Weights of a small GPT-style language model, trained from scratch on English Wikipedia.
Size: width 128, 4 heads of 32 (1 for keys and values), MLP 512 quick GELU, vocabulary 2048.
Architecture: RMSNorm before each block, rotary positions, biases on query, key and value, tied embeddings.
Training: 184M tokens, 5613 steps.
Each number is 128 + 24 x the weight over its row's rms, rounded and kept within 0 to 255. Layers, rows and columns count from 0. Numbers have three digits each. The size before them is the row's rms in percent of the matrix's.

# up: layer 9 MLP up, 512x128, rms 0.256, rows 169-268, columns 0-63
# down: layer 9 MLP down (transposed), 512x128, rms 0.273, rows 169-268, columns 0-63
up169 093:131119151134113129077126094143078131116086098123147142145121095133091133154181110122125160163148153134130111139140146118138140138087138127133103111107128124112119123123093146145122140120138108
down169 100:117125116125078140144105117106145114178138095108163074090123080117112159149144131094097144147116162175088100116141106111117157122103130086127124136168092136163106125131083105123099156126134117
up170 103:125136139150171113112139115112132184122090136174142158093136138135147108131094095125120158145132095165178096098133140091144118110140125081133157138128151129101160170128062099147143157137119129
down170 102:132127100092143119105168141170119100111111175110084157102092135130144085101165132149176136102110106127136120116144054166129108090128123121131106147151151135130130092123172130150098108133143113
up171 098:114121158134136136131130092158085137155120069125099116117099090145158110151145129137131157131084142130112101113156082112152145159133118148158151104137183113103127130133091141141133141134122107
down171 101:132121105140162143130106144112159195147102085109123182132139122166107114121173121134108125128132082157140101109088143158132106129095107075156104135104175169116135089134140122169106155110107103
up172 092:083140115117116129181126111127115098173099112129150170105119078133124145104136155113113099089169111109106123107118176132100125112117119118134110159121146091123105105131102142127152103153126119
down172 101:075156128164148135091142143105149158108092140103114161168112108112156106114141093143122154101139157161122131143163166154134130103121171131139144176142142147102095129098093158153129072135130144
up173 096:094097118124137130127150144143134089126104129153148150136140105146136147104139110134122117138107158151143146096132106090150127117137152136156092154180146130111059104125138142166135136168135143
down173 099:135151085121140100161093129153124120141115123143117117136075125120100102141101131162104092110121137151120112103123115100126145144147082091125091093108117123127159107155152083089139142103111094
up174 108:123116159155140162127142085096080092119132081138156124101101122148141115139131114138142156123109122119171165142138117103150143131121128116098114081217153149106127075155143129120132086133131153
down174 103:155117137128119143117137158116168118174096115145134145114104127078118109151087127145147116081111116126146151102117118111137103041121120142082092116144195136141162116158158098122142119128134158
up175 098:099151093114135141124089126144092145102117122106111148125120147127149121065170149081104090143158161176156143146147142104139124094109153133113145095151128112099162124108120154161144122130133127
down175 094:136132144143130096109119129099144121072072131174137133150124155109111113123148132216112158150064121084146132130124112105144102072134182194123122131145123123138136124118139122095114164121151126
up176 107:154160110181127150135096124102138103148104126157162124144111095071183127135147116120163161132155096125127121142181088136127127161129147106130143118186138113152091086076141123098142098118135129
down176 103:116088096165126149122141142138133136148149121102108089124144127102115147139120104072103105142112144129127103164096144157087150077085176096136137136127136121097164151136128116136115185099139080
up177 100:136105122112121120123127157163134104139187118173121130140138127134085117100140153142151148094102111147129072134159102124085080096116149166145158164161098171117129106138179136091152100135128139
down177 102:093131122130140117101117093094123140137070118128156162088106124115149127144129155117117131131124109108124137116139121154118066160122158087148130109094152110134107141087126121150124146151116094
up178 103:107156139133113160085061119092120140103139120116156099071102114121134146136130109132118146158153127144123133118137091167096127145120133122116118103144125191140163107132128133108121103143142124
down178 096:149148102142091116128127135076138143148112108094099193119105140105124119140161141143121130126119134114135113103112115119111137175077149129112175163113109146106104141101109095098124137085108116
up179 104:136158122101140131141110139140149127098112091170092134131153135110146120142113085161155099107130163153102146105144119148132124102125141137136128131151105123148134130142127147171111148154143172
down179 099:098104099162148103107165100132162139110060155096112163121136134124142129111135128121144150127179115124136104098097080111137099086134143107185122128140128104098142096095161094142120173128096118
up180 106:132133131145137139116129088142095121106102113100143142109147115098162121091120156115100149126153099092140133121176135098130136123129125148114137098103142101135100133094124136145159133090170138
down180 102:109121133073152131096113169098127131131167126114132104133116151111111154180151127137175096158172147172153144112091127136134111097127117084141114153143123151097120099185127149098103141118087131
up181 097:139150156151123122147121116138135128131160138121151129064138116153159093131102138125161146112173106132121089176124137138140101069114121134149130097130143098128118117125113154087195153108115135
down181 114:130138117176109110132150148114120098153124130139100124107127142092153137133134189151136145119173114149115102150084083157172130162129088114108147130126156125127106108091152139118113144143104142
up182 102:143152129170090141079151156109143144110161080140112157096150125145155151097130126141127132116124169126121122074147126149119131110170132138100124102124161132151122130145147135106141157130155135
down182 103:088105190164082131113097091097127130151158114092125079119156105120122089088136151157132169111149121118140078150127135180119118169111113141151129168149119153128144115116115141140080130123125080
up183 104:088121146140090134152098105138153165126120166135144173150152113124115077157123095109098128114162098127086141138127141143112111184114147097116145155122120166154154123148115105116150174106106116
down183 094:141127144101151169154073089137152142102141104141120137145146121079122126117122107117119112127127113108113137092082134120138150060135124104132138190130117163148128132102116137117144164114128127
up184 098:083168088162126100147049154138177122078134151081136164093147100112100127132116137119175115124097137102132169118133117116094123121128152088158075127131116126119133137122131137115133137167105115
down184 099:151125136134091124150134146179137122172145141141145137134115121119121144153122125112135094086181114137109143110109163149135122147131109136118138151120169126147137119162097049121132133108141120
up185 095:105152111144113110126119084127113118127158148112134165137121127128100124115114110128157127096160087137170110141114109133114174087140151188120103148110080132146138138176147103155133138163174101
down185 103:111126099111135115124143156121073145114111166144115136144138180122108142151152102134106117163123131129166145121145147160135097167067154147145123121136169093160078100125131177123117108122156127
up186 095:148101093126158149171177127153173120114114111135133131098105117176127127138113174093147110133094155112138112121123102138082124153133108107144104119117158145090114120073133195135184098105130150
down186 101:113104178137137125121133134129047112140153137129142132147122147110086162109147134149109168107123135116089127115104099147108105130113147106171152137142117110104114136126131138146135126128116145
up187 102:113119120103146134101126152093121164097107088081106149094122127124137110132097092115084147112154088111109115174119110191114136140126091143130082149077132104117153161150141119144163118131085116
down187 112:122139120114128134137146165136134108095126122117130154139105154141155138140102114132157136141109150115154121115092122137162132122127161138153122142090158120124127133127147168090155131071153152
up188 100:125159135097142123143122117140134143149117113115121167153154099111136144109130093161132106131128102119144089136106152163067105090084113120094157145131160106155155139141122138107137049180175118
down188 102:180095132152146123125128127110135100132113108149119146136071122108084101156128119117120142101134139147124164155135126082104142136112135147179159133182089106121110136100162130132128179125115105
up189 095:123149137152109136159097110098091155113150158162083153138135155196149100067172148129123106133157095124103085112114090151097128117129132156153182125135085091135115123125146126123137127114112106
down189 094:154150140142145133096109157145098150100111137131170119119145137115166134136138140137101142100136139094125096115095125110141124052110118108139132133110114139147138104123144098112112137143150123
up190 099:076096140159119133137135126134086122092117152119137185141136144159180134086125105169151136129104163104127165147091146113132144127123125140108099127123101093127145090130126118140139143146143173
down190 097:163141088142178114114095137169111101138114109137131116132110100130165090149096110089158155153129160144122157099117109163101090111131140107148115149096151142154134126132124120166149144110114149
up191 096:138125141142107125136147118154117142111116086109116107103090133092104154156103147132096102118160093117163160068124140097130129101116149117141091132110091077122138141190128142114122117156141132
down191 097:159123096131140119162115152106159124113144178091123140112121120115171040160140091154128098104107161124126137101166166105125138089127156142089122102140171148138111110091140143180129155156116149
up192 092:181150118113124151114117137107186126110157128125162140147057108108143119146140137135131117147170126156134128147098149158176148128156152136113175080147128154148144131146133135141143137128176106
down192 093:135099108110081108142116133110134140171137106183156144095151133104112116155119163135099114140159126125100108134105141098117109136112119106146181103130127149094107100135115107147143137105126105
up193 096:086102136134106125142091102134174131129085152098133139126184159118115108161149120141113135105126145149106086133117175130192154098155151158135128132142107119123111110151144138124133106142127088
down193 099:091141117133095093140123151111099165127155107130117085124137098099123079101103139149112138144136083096151131127155108110152121161118123095099120129163156138163147125116137143104152134154104092
up194 095:126130101171129141182113140151140118119179123098145128150121133120134121108089150129148105140189152086115100081149113136152116168118134116113154119119114131078162139100133139118135086117110110
down194 098:122105151129097151127162130117097116145100112119144147124121143142135105160109155127122108128116156149171131115154092131175181136131104075107176128118137120069128106139145144137151165107138104
up195 097:129156117156134130110113135145149163077120101144118146148120136153117164173111093137159166097129128122132140154087140096144108147110193175123120108114144122130135145154109128081194111083158170
down195 098:127076132126093100115114117106115125187141152150136118129089128121134095131166122136116147152149119073145140080143149168087136096111101092112130129136157118145139141163148119164063136162140103
up196 097:079141195151120098116143118126119111139093094089107150146161147134135127123167146101150167103120144119125086104129153103118120114145152143137184119122113166123146160128147134130123115113151100
down196 094:170176107095093130142142116142109145129161137124104132124093129101133150132109126152131113190107128136099141144136084110115152106114166112105078140161134123102138106163135161116132149128127104
up197 106:109165140116117150090131071085148108133109164152137161119126104144151149148134149151142148155130125105149133139128158099120161165122141172150093103107178149071090152104135142110089124131092133
down197 112:123093156104138122158123101125182115089102127164156136119120124164122166153121126165145138128118139100125113131120138102139117119131122167129110102175135101135128127133134172134140125160120139
up198 101:121170140087134096090160130134087135126126130132149149127148122147151159143143125158128131170115130121134147108142173119156148113101184145065102150151118174139105135108114160136132137160100128
down198 107:109115136133132138108140125143115142154141119143126108124141121106133108124129128166119093157156124143157137117150171105148105119098119135136142197129100116142097124118127093153124162139166118
up199 102:116123120127127129131154084129122154153120148115177138122160139100141145121116176128153108128102141128166099116092132148123115157215129144114132136121121130130084138141119112120075054144167164
down199 104:171113149086148102093135123137112118095123083127100131087150143185117139126134120134095115123113094117106141152151131097120159144145111150094135137082079109117127118173129121171149101142117159
up200 096:111132091151121119103145082115125114106128174104106123146139128144112110145139103143087116141168137137105146138107128115156111157162202111135121127116117116121163151142131141096161149150062096
down200 095:127139112100161172102139172144126153147120090104102155136165104142115130125124151147115146086088117109154140114070064167159158144135126162116117112115140142133092116135135099157118122116194138
up201 092:064112111139135122137130121180142108115064102157145142120163091098169137123131156110135100116166134163116165145144132107145140096145130128080066142111127140148137155145125124141147139135162065
down201 094:138125134173096120096149151125108155100139142133158110175169142133100126108138166118128133140130111111121161161111108119094182124140081112145164117103120122064159125113094094161119120101182114
up202 096:108131133114133129163092142165126162123117122130149114122144157137097133141135122164114142146199110130132120122118112109106141115119088114144107104141161122140139114116178135161097089106095124
down202 095:142147134114165133112121119099115143146140102097074127121112135135105148123128120146120138102088100140122157083114121111163107125157126165115144123096123102140123124113140101161139192117155150
up203 093:141133074133142111088122136132098156090151138159173143147143112070120095117107130139134130130126134137151064117099124123138137085102101160091153092138128135143143101134106130121089126136136063
down203 086:122133158164154091125173160147142129148090101117130133143128135150098110163151166176110126144130101105133145114143093059086128104132131123168077180097127120122114114118136109155112132144114189
up204 108:077142130125151151118120137096121105137095127104118128086085135087096104106148147153121166103138174170145137112146156096150163103115121108080144104140113077138137114131147131113121131138133117
down204 105:111081136139118140139126140154118137176087094143148137123139127145167133164116107156141103206115107160146099132127148120119115148128150150143124121121091105151134166116150133163114135171129106
up205 100:166138137141151124156133098154105131101129151138162177125096106129098119112126196130094103113117129147106119132137129122127099147105146122118105109113146134133122072111085121142150160143154119
down205 101:071135164156147125129123162101114079143143133089120156162103141122089131138147095120145162105143081148164147163096176117132136101176106131148136157087141143136139161145140144138103102082154152
up206 091:131117109124156139136183104118157132121183150076147084120092143174145115152141101154106158111142121093163109137169148180150152118100127138176105153131095125101118152160133125101148094150117112
down206 088:142117170093160088136123114138145129087125105146071106118099092108122146118109112112164118125141147146132155153116153090115104095117142121166099138123149105099122126111123143154120094116154146
up207 103:080137068082098159137128119097125092101111154122116093103123106143092075143091122144150119111150108159129117114123098082122124137149144104126134117089097101171142154152121150088155103130133113
down207 103:123102108137116155143150100135161125118149075108126099115135111123107142142106130119093088118131121166114156119143121162167080100128135147145132126114135144152090164161118093170109123113134132
up208 102:117127087096133109148125103128125124116108120135123146163110128156164134133124129103139122171102140145108092147093160095132153108127134147133127098101112138156097098132110121081117114102167180
down208 099:114164121107122138123133134128121116149165133112119095210134108113140096100091144148105073143147131106153122111103144128119125100123115113133127176115137105111150091124157124154123151086153095
up209 104:143121154111128104145127166101098114114096149126171092165149146149158160174106107173168157146153102101128127131107176110161113129125120092126096143126129121141170115135108169112096133136128086
down209 092:121110139154117152102127156111151113149155106139117138124158125154094145103171170189099136082100145101135111138124068181097116054159094154119156125141108123134133103110118113127137124165135119
up210 098:094133165127112123106129124116162134100143114132101166118172114137112123095117166117134144180072099125116103146126077112170148107122103102106072117086133122107180157170142109107141112157144084
down210 107:122131126143149099105089090150131135098133158107136104123096100141137120101138173137160122150106157123165103155113166110108133142138097098143147104117151125122153172178120094097156116153121140
up211 100:132127126140110123110140106103151109090125153113107131088157146137147104109135153112132129140160097140132133135152129121125139137131131084104111186140111124131142192166139144099156162146097149
down211 103:154136127152139132135082093116114125092096109151138094142096145114118139123155113179124119090141144148146156155142136118160137109184169122119148164120097140142119114153114142137136149112128130
up212 098:151107128177140148109124142157147143117140122145111131134136178149162121116118136108136157155130144123109185107146131098120107158126100165143096124155097098159143123132099140197155107125110164
down212 102:115111086131123130093152161116148108134144126151098124111139168179164164155107166162109104116120118127143171140119158120116119118101151147095127089142093097080076146146119106116088128125153151
up213 108:126108053143139117110140142126135112137132120133137131123138104147130149114171114165110147172144135070144136111113084153152163141121123155119159110111114130169131123112116174116051086148138091
down213 096:137116132120129112119173116093125110151100131181120142114133094123093117076088120123147141121108149107121133128147120100129076049127132109125114152178103107135106097169152120122117115120138134
up214 093:106139105112102197135124102153110119107119136121120141126131166129114130101153098083112111110138115124130113162126108113123120159142125144116118130155105139142067117114139102101095141143135118
down214 093:122118101158107127097108133086110130113128129146123114089134134101162109109104151149057090103129137082134136149145106105169079139139110143079168139134140149115108120118141136163137151134127115
up215 097:116171148165147135084142145143131091103159131134115101096100113115126112122124084120132140073153110117117107092163121119087136121137157136135156110140151147111140118141167108121096126114167145
down215 102:135135100151134105129131090104115106103136139131159129126163151128174170119190126168099148130127112122124129124116125141115116155072159184112146079094109113109085164107140096122113133128121126
up216 096:124102150110121133153117119179121121137147112135105138134138111117135099102127122122112163111152099163080139143100049120134162164156162110116115125117057136102093137147084088112131156104113111
down216 095:132128138138110124145124093089146136107121140128116146155131132128117146139146146143145138127124127055122131097164143091088109148149094114122165134188128143151148097097150129123117141138119131
up217 102:112101134136109124157137106135110109134154093160133131122136121131130093102115116149151145142132149141114108074107086193103144133158177143138103120146116112112116138125128110099118120152113146
down217 086:127103167079105118113098087143135140103155163157158118135093141150163135137110124180112095126115124108143125148111150126149125110162141145109137116140135076169142102117121159165130124086123105
up218 108:151117098127164114107164077127110103152154160092109146113141127104131167126127109172141117105124107130158102136172115089142133105163134157108093126127164173144168133095119159174146119085106122
down218 103:102098150085099131128135125180153130134145132175151143120100119130137064145088130109122112175167103139127170082120150141098073074116132117107136145146112094087140137124128107119136073143143124
up219 097:153131114121183098074160088129137119115108138127159129159154105121142105127085141161139150156151090130104137109106128145106134129137159115104158136124109154097133118132140118104138110128153159
down219 093:113136122141111148136113131157134128133109151118107118149111115120104136112115123149072108138143091142164119112150077193160110161103126088108135188130114128149146113110143113155128115159131119
up220 098:110125144111157189118113140124145145116150113101126132139138138121086129158118115130121103124157139141132120126102123139122139140183089138122163157158082158139155103134113097144125153124158121
down220 100:134141118140080105109116124127120124136156138138114124123115170128137159121152129139144126148123120108142115173127157112161114111117154117142114082104148136156102163129133154114105099097129186
up221 101:159138154156133102108112135132129153125167117154132155113125133161132115120144137122109136140139113152109079118157118124106155179133152144128121116115129118112108114166097088106147134190114126
down221 111:134105149155134101168187124126093124142159113117131101162119151124138154119105115161132142184151129124095103182129104112139152118144124146096142146111113134131133111152188134150118087113103144
up222 093:104144119176146084129139134143131109085163173147115128132109096152145145137106117131117140101118107111123107108147131137098191110156092126129143121115147103125136114114176099131119051090085161
down222 093:145132120128140132077076157103147153154092114141134159118115133088100152119166132140144158127138155131162156126122139105144108083120192094101117141117136149135112141160109167154115135116130150
up223 100:134127141147152124140172086115136109134182168139142114147074132155085108111118108147148153100116108100134087163142151143138133103127121137133110139100087121066109103146127133152158142098073106
down223 088:132101191113140178132135108141137141088121105097110116174125156133142115087117144087161109144151117077172117112111160160084166075132118128112141111113140138108134118134120108147117103144124126
up224 099:107138107150116175095135134085146118117164094153166122103114181140092154133142104105092148093095097139130139114131140143131121096154121174157117170107162129142104137101124129088129125165139135
down224 100:096137147184133105163113137141145139118130129086152141087099079139153092150122107122120122193144127130101153131144148122114125190158175149139114121134187138167128154130117132141106113119119114
up225 096:188130128168171121127139142129113177135129158132156143158138115101123107121092137165145091155115142115157096107097109113136126072145153121116115115090105118141074113124153154074165089131106126
down225 101:115172144099144106140136109108160146094190126108123161112132085167128141094130097160078113121141104148110133138121140096095119143088109128126132129171106101118151121132140104118092132105091111
up226 106:138149167125102143143121158158153155135148112098157159159133111106095138159164151080151169096096128136162118116126136129140144137160141106102127109107136110140102155177097153109142116153102095
down226 093:122118092104115112121108103093141090136114133148120119114136161143181156128103107139102106110188127144132124102115167110083109072102134148138129160136137144139147120138154120127102143125113118
up227 107:137138139161093135146140129137112132149119124129128121133116178135096095110149131161155109150113131112132096148099131142115145115116151170104097098145147111148073137100117093132180136142155129
down227 106:120110140121126164107139148143131139159133109078084091124129099100132095142111138096140088142117110155090123148132136179093140144129141127075142104128110149166132123105130156113137140149097119
up228 099:123106131177129161144129127142124137138134145156105122146197098118162132159151138165141158121120088129108116132090132148174113108131149147131115132098111101123146099107124144118154161162130132
down228 095:131116158117119126115165114109112134076139093105117136146110122177120164098116120162110148101120135157126115112157177120100130084134132122125112137151152121109135142083121106148116130122096108
up229 111:106157147133131133160123085110115146137186125153091135142130115130159097143121099169155120132181125134120111163074181134090133133125104171122121124127124105126117121139076130126137132094120133
down229 115:088170174150101138111111140134140162136119134131117135152092170120138136097121104107143130088155136145137143152137173154089063106137108137132113135141082141150142089113155122138170131149114145
up230 094:111121143129149119132129159109154127138141127180129087139127167150126134079113114115114129123137146118118137140104138071151127133076113184078114102200128136124126138114107133123120144108095162
down230 092:127157133121145153121116115076134115111096141134111108131074151142117091129146149118166096127105160158145152137133116115116164116151176081128131136149106118176088144168120127107130179148176150
up231 093:115124133104109113154121123132148160103091079099143125166147121125111122167099127140173115108093103152113116113110129119161134150141137084108114099188110120148129084101103162122130111135134128
down231 094:121150144136119074101145153161120142124130121132131124093144095144156117120136104126119133165119131122126141112167095189132129113090159163112137162116106162102149147116205097118126132156144135
up232 106:153133103134142092126156138080139111090192128104129123144108106110105111142129104142149138111163123145170087123139149197166110124088114170098127140138127147144092139080093115129121161119131202
down232 097:088137121147132095147150096116158177096148129131092143125130109091101085133100095160113184165128130110095149110140125117116160099144091142141121133140147117145094135037106104151108104182086114
up233 095:137097120103124094089129107080163154085134175122124115127127106153133117129143115138149135189158116131115117124119118132123131150055126132149106164155138183109145129153122105099159124119151125
down233 103:125091109101129130129130135095153105161098096125133118180113122164113138104128121138109141151081129122110187153097145099145165105081144119137141159119129173139147128121159128110129138142110181
up234 104:146134148164141098084148143161150179138095132161134130127132136135137078156085139093113173120106103123158104127124141085172109177138148125086138124131117146160154108108146129157151132151124146
down234 096:125144111134129140137140134122110109151145112098141095143138152089121174090142147150163101110133147150129108144182134165133136111168139116147129110104119135097107163134130116129140151138127143
up235 106:106112143125138155110147165158141137135158095117128141150145136096153082134118132121135174143180164159176122166145103106113168121145116168125146142136134157118109127121138131128152164117121126
down235 111:130118116159109134130150107110121094134163130134094118121122135173131135100135099120142112111132147099123105124126149105154122189117074121106149171132124131137119118075159118137082135131145092
up236 103:141149139080155134152100156112118138135139128099093145181136116165104183106150101117151128144122105151165161173141127168126100133113131120101097147126157109151177114151102172126149116154123150
down236 097:118098069114110113120155124099129111121087123115098116142145130109150120121155166130142163132134120126117116122127126152124139101136165102125137143142096144101115115105130150082110175088104134
up237 106:151139131110158119118134119151121128134113141091080102089127108116106118150112067086090161118119126088133123140106145142121153144153157099089133125190143147143152162100111167098108148134128094
down237 106:143119134176122101123102167158126142127101152098103111101106147161118148140163113145124155159164094088104112148133143117132146159118141123129127142120141154107165092107145108109078150127137104
up238 099:099134111117113121136131119162122145158124124160126118123115167095179103109143118181078111142118100101150105117095114171174130120160162149124142159094149166105093159110117152107148097118107144
down238 094:162141131123201135131165143135100112118136144111114152159153090122122126148128115121113159094159142100134118178123134133101126111083082115119143147143114111099136119111112141124108130113154125
up239 102:123084111125128157112163145150113144119127101126123097080138106129146119154080163112165143175118117122134119150141155156113108143149172117106090127095123084112075136115082118103128134122128119
down239 101:121127147101085108153093096141134123123129179100132097084084153131150135153179143133108115155114119104144097163121133123117172196113125129119136113155164116117130138125128135143137137111098136
up240 096:118136126098163158095123124171115129106136135175104130132058123133164122156124115123142171121105127092150148089156114137164097112087146116118100130116130138150081151140138136137090154173091119
down240 096:133129111127135145097113114123107117102158121116137099187133116121057095115094123114122100121119109076135101131116132117107148143165181135120136154093126148095120180109138151110084128149092107
up241 097:161151137118119135150194137066116178123132144114093128088122132170135119131145161129129102135161154140133183148140118110165163151141122121134106122145123118152143120095095119102172144108107137
down241 099:083138108150104131144138132127105116130186135154132098157122096135080114146134106148132122109114117075100132126149101092130096113149163118139135107169112139123121113124146150100155154119173145
up242 099:133122138119135142095176121151132134067149083140106142098110111104156097152116128135113149186156118138146120114140156134127149165133131138130101139066121125145130110116105125112160169137147142
down242 099:143151114142136172106112105098111117176124113120110105151168154091150112120096168093119115099137134133126089122135137129167119108121055163151092113069134098121133177103154096131125088128116119
up243 104:136118128095128143124119124150147131154152161097122148108134106127122121117118080130106119098113118131114107104143137120198146088159134153149069126088122141133115133089110138120140171161113107
down243 101:121140151106153130131089203123105134144131104131162126110128130144112108189134140136156113157160195130154153145138113100118093162097154102138145114118120172131141083115136124109122122097098123
up244 095:153111101130139111080143132165084117105118124129167146120111127135094142159089109117113145112105130156185114124099164171143139086091133147127103184140150155098123132155110112096151140108155137
down244 091:097085123107127117163118113119130155152115124105099102113159110119161157165126136121139093127146137103103130120173112117141162168158177119142135141126104134106112152136109085135130122111139073
up245 105:152154174120141138145134098117164127148152136170120156166110134133134104144127121144151109095122136158134161119076129130136154124171184144146155047114115126144102096136131154155107083135148096
down245 102:094118103166143158110081135152161129124125107135111098125119133098121106152165144108117151126160107103129109138149151137095102093086142155113136144172107196144159102140131096120102143143126147
up246 104:138120072159143152086099130161086133139124132092111130138125087116128142119093196153119115137105127103151163123141119164114165098093139139125178143132149171156109115170115145110115119137147160
down246 103:114089135136100118172103131118139121088128141120178168117120103159093158095143119116146105119182131116157123120124131150134119164145103102119125134112094129148131111118132123132129144108168100
up247 096:148147135109170098115140125124060095115137129152152125132122103133110141157114139102161130167097140130084115127160118154161104108120122140122121109130105141149197136161117104115119091149084118
down247 103:124183096109105133141107131145120196137128101124136107163107128067132171137050138098133114106118146073086132116117099097130130150147143131131114169131145141132164117098106084087136122139138093
up248 108:150100143142112075127152106135112145173119101144126150140132100142112112114097177123143125106128140116148144132127101094114116097106109145145150121122117142166134080119137113132164146149124164
down248 105:139114139128114125101109113144104135129121143101129112112121140150151161124139148101105137158097140122104104150125125119133127145130107154142107144100089107149145113108149113120071120152164123
up249 103:130140153120135142088147095132126181145108158136114128114148126132173117157156108152118161161145115123126140173159159084124140149118188156093180089123143175130130143122127139130107125144132138
down249 102:141161103151106093165147158133140143143115082143109093122120133151110100130126117147136131149145133112144118124139099105170188127135073140141104150109098106097099167115163106124103136105162105
up250 100:135149101125124156149122114124122119141124163137117135091148188145126086130145080122090135141120142119105142131093140157129139153144142155102151143128162152081091154144127135139131140085123140
down250 092:117110130125119055158150143115120100117125150122149100134151080116127147077110101128163118138132100146186088140173138126118097130117125115123155101117136112135126089153132135122106138123127112
up251 101:110131106094108129164149119133188129112126106134116132148160129097153141108124102137137109151098175136159118112148121150121127118090153175095129112144128142158133110102135160104120139126085171
down251 108:089110158132149095152128152163120132143128108117160111146096121106182108143175167130105116097100165135159151139103094095174131148125088116121121151141146154118114137147149147119091138131139122
up252 086:130116135142174119145149133183147113151138164134105149141169133134159124121128129143108131093105146081111084156129113156122141090130110140109113138151132137159119113144189161137148115161155130
down252 084:133163149087097162157124100131104125142153119089143163133144132154090156140124110151135139158145173139088143168184167125148129130139111136147163094139100136120173104073070112153129115119116188
up253 097:138133151119125127154094153156088157163174149095090180146127114161082102114132117135121118179117151080128136060148135117134094176160123125128115121123105130159099174124151145132130121128143134
down253 105:124118155165124148117133138127120092108131134147128174104103098157141115148139148123146159121124153103141105157106129096126104162163136103156118121160142157080135109177087131104130122122171147
up254 096:138138163162147135127117147082102111129125126128165093122134155153155091130077125130110099124100134140130111107138135139166141097178125118054102182149126121094146147106114154161160122157115152
down254 098:125180170116139109116138119159145080099116122138114117109100120117125106100147151091120152157092150092132150123132175090191126114150128131179143116138126123133124076157137110147108159114132115
up255 104:123141121145148100118153173129097124159122127123118169160131089129095128106143103079130132147095115133128124150118126115095146103116148143142130126138118107123169174118134105104109151098156132
down255 105:163128178126129088142088120129110133151120100147134214137124111156154137164105128143099132164141127117156145131099170110165134141112074135132083120105123116135146121115105141122079147129103132
up256 101:118157137174083111130142123141125112121111146121082128134116152081126159142172101125156183142128152116103153087133185165142112147111115161159112100139145121172098131116132172162148118101107129
down256 098:137111106109133124131139089072145116147128116152148117122158135135072118098122131098127104121113130084143117159091137114138117202100095129136143076140144151102093124082155132109133127153144133
up257 103:103137113118099134113144157126111116122149132148159120119066125144103104119120110174115136197140132098108147143134122111116084155129190136128122117139108150124122139122156128155092110130166117
down257 107:126154119146193121142097158134119128125141141119155072094109126158111149134127136129135121161110105149169100141103148073168148159145139152157117160132131128157144158143131093129151135104144078
up258 094:107133129163089157121125148113113076140153124145134163122133120141128114133099146091107152132097137117133111109110147106095132139131113093109123127138128097098155152128081128097153114153093140
down258 096:144120090132119124169122094171157117181130111135125129122152128096096152127121121173137157141120129108125106090100144149153126090116089114130110080099122155195099149142133124145125161100106117
up259 109:130164115153131123113108185133168127164153116157134122158118089127091136139081096183169132124099107109149111144159133132084131136103125141110119140120113170113121117120102113151132127126095071
down259 104:143151139123125140126121088130094090129106136114092157120141101092105139158115116123132154163171125130140157106116122096133121189115095115091127097095116169127127146130122144117113134119166168
up260 104:142160130145097088154151076127134130078167099107128117148142097164107101109096113150136103085127076118141098160099122124099075121122165141155113153119187135098104099117122108069121101095156100
down260 095:155143108162090117105071099133126159119089138127123117123153169092138167120159157199119110092118170117114133162161163159127123073108161105119098158160159128112101117133115152143173167155089134
up261 097:115129141140160137119130104149116151091093129172148124098090117166128161165118094136104114175135171125135182151168107113140146143097126153131094125157166138091138154132117151151148153133133157
down261 102:138123130121138128159103071095094177136121131082106123100127146156158167069145125177120107163112106147137109111137115113145134149161103137129113144175130110146090127157175145125136141103129146
up262 090:142171118115107155103142114135149100135099154139106121115144142116150091130133130165114148136168133125117114145111138178117118145146098184116181104158147149128155169101129117100113103092144119
down262 101:106166172162156151129100201120157146106177084120119098123135116104157111178122127144094135139120133121118153096133107157161127125120143103132123122174145136125088082124147106141132123110120121
up263 099:109148110141104075124134067134170131141113087097153181131119115140137083094181107172106122140132105086127128159115200119133116097115122146143121130125156144104100114112152119083117137131146116
down263 100:118113153129165171134125173122171088150126150144157125133112118158119194112119123126190122131140147170109134104149092123128131157162088096120151128112151142154137119103150131146122094089098152
up264 097:132125155147158133120142152104114172120122124096163101114104119128162098137137137110165165138117090151138178134108095088157136115171108134161110169126130128125150117167172124126150129112150167
down264 101:158214168125090119093113141129123140103143112123207106136107078152132123165129139155110135123066110149116127142156113137115148189168130138141154105156106153140074139105113173141116120139109146
up265 106:131120157151081103130121107128129163091122082151074154135140113074133112098132093133118154136135153146121105128118126134139084153133171154155121143165086125111152133189112118137103155123133120
down265 097:134124123156153168113124171121141106129136122090155112190166135149151154196103130142118112125124106128146163119139109127140120063109151134132126126143179142142059153123110127090159143133128160
up266 099:151129150103119128123110104113128151115080105134150122201112084148153101149126142101138137143135122132121128113140139060120134168139157123093106141138131113126116135133070148177136120114123129
down266 100:180136099160077099111138131152167101125181151136107157148101121137104103127149161072123121135114185145123141119084120126132142112072147144141137114124127147142112134174149098138146124115160123
up267 102:156152130104128135096144092137187120152117132143144172117136099142155118134079105159099131136114147141078130134070156165104124109136113119158104128095160106125127124089108159128136143103140139
down267 096:099166101137131104138127117117197112138137114124100141165108117110134126160130140177130088151121113123152151144132125137144127115073131119132106098124122170160136131114103144180174135114154081
up268 100:122176127120088090148150129104133164111138098149131070106102136097166133144171153164146115135087132112126104110110082112083110125093170157113122121107192149114129106160113123122140144090146155
down268 110:118092177132141162131122134101132144133158105112091111105117152127116155080112132119120143130125139122147104130169099129084135169160110112159157100126134133122108099099107120171128106123124141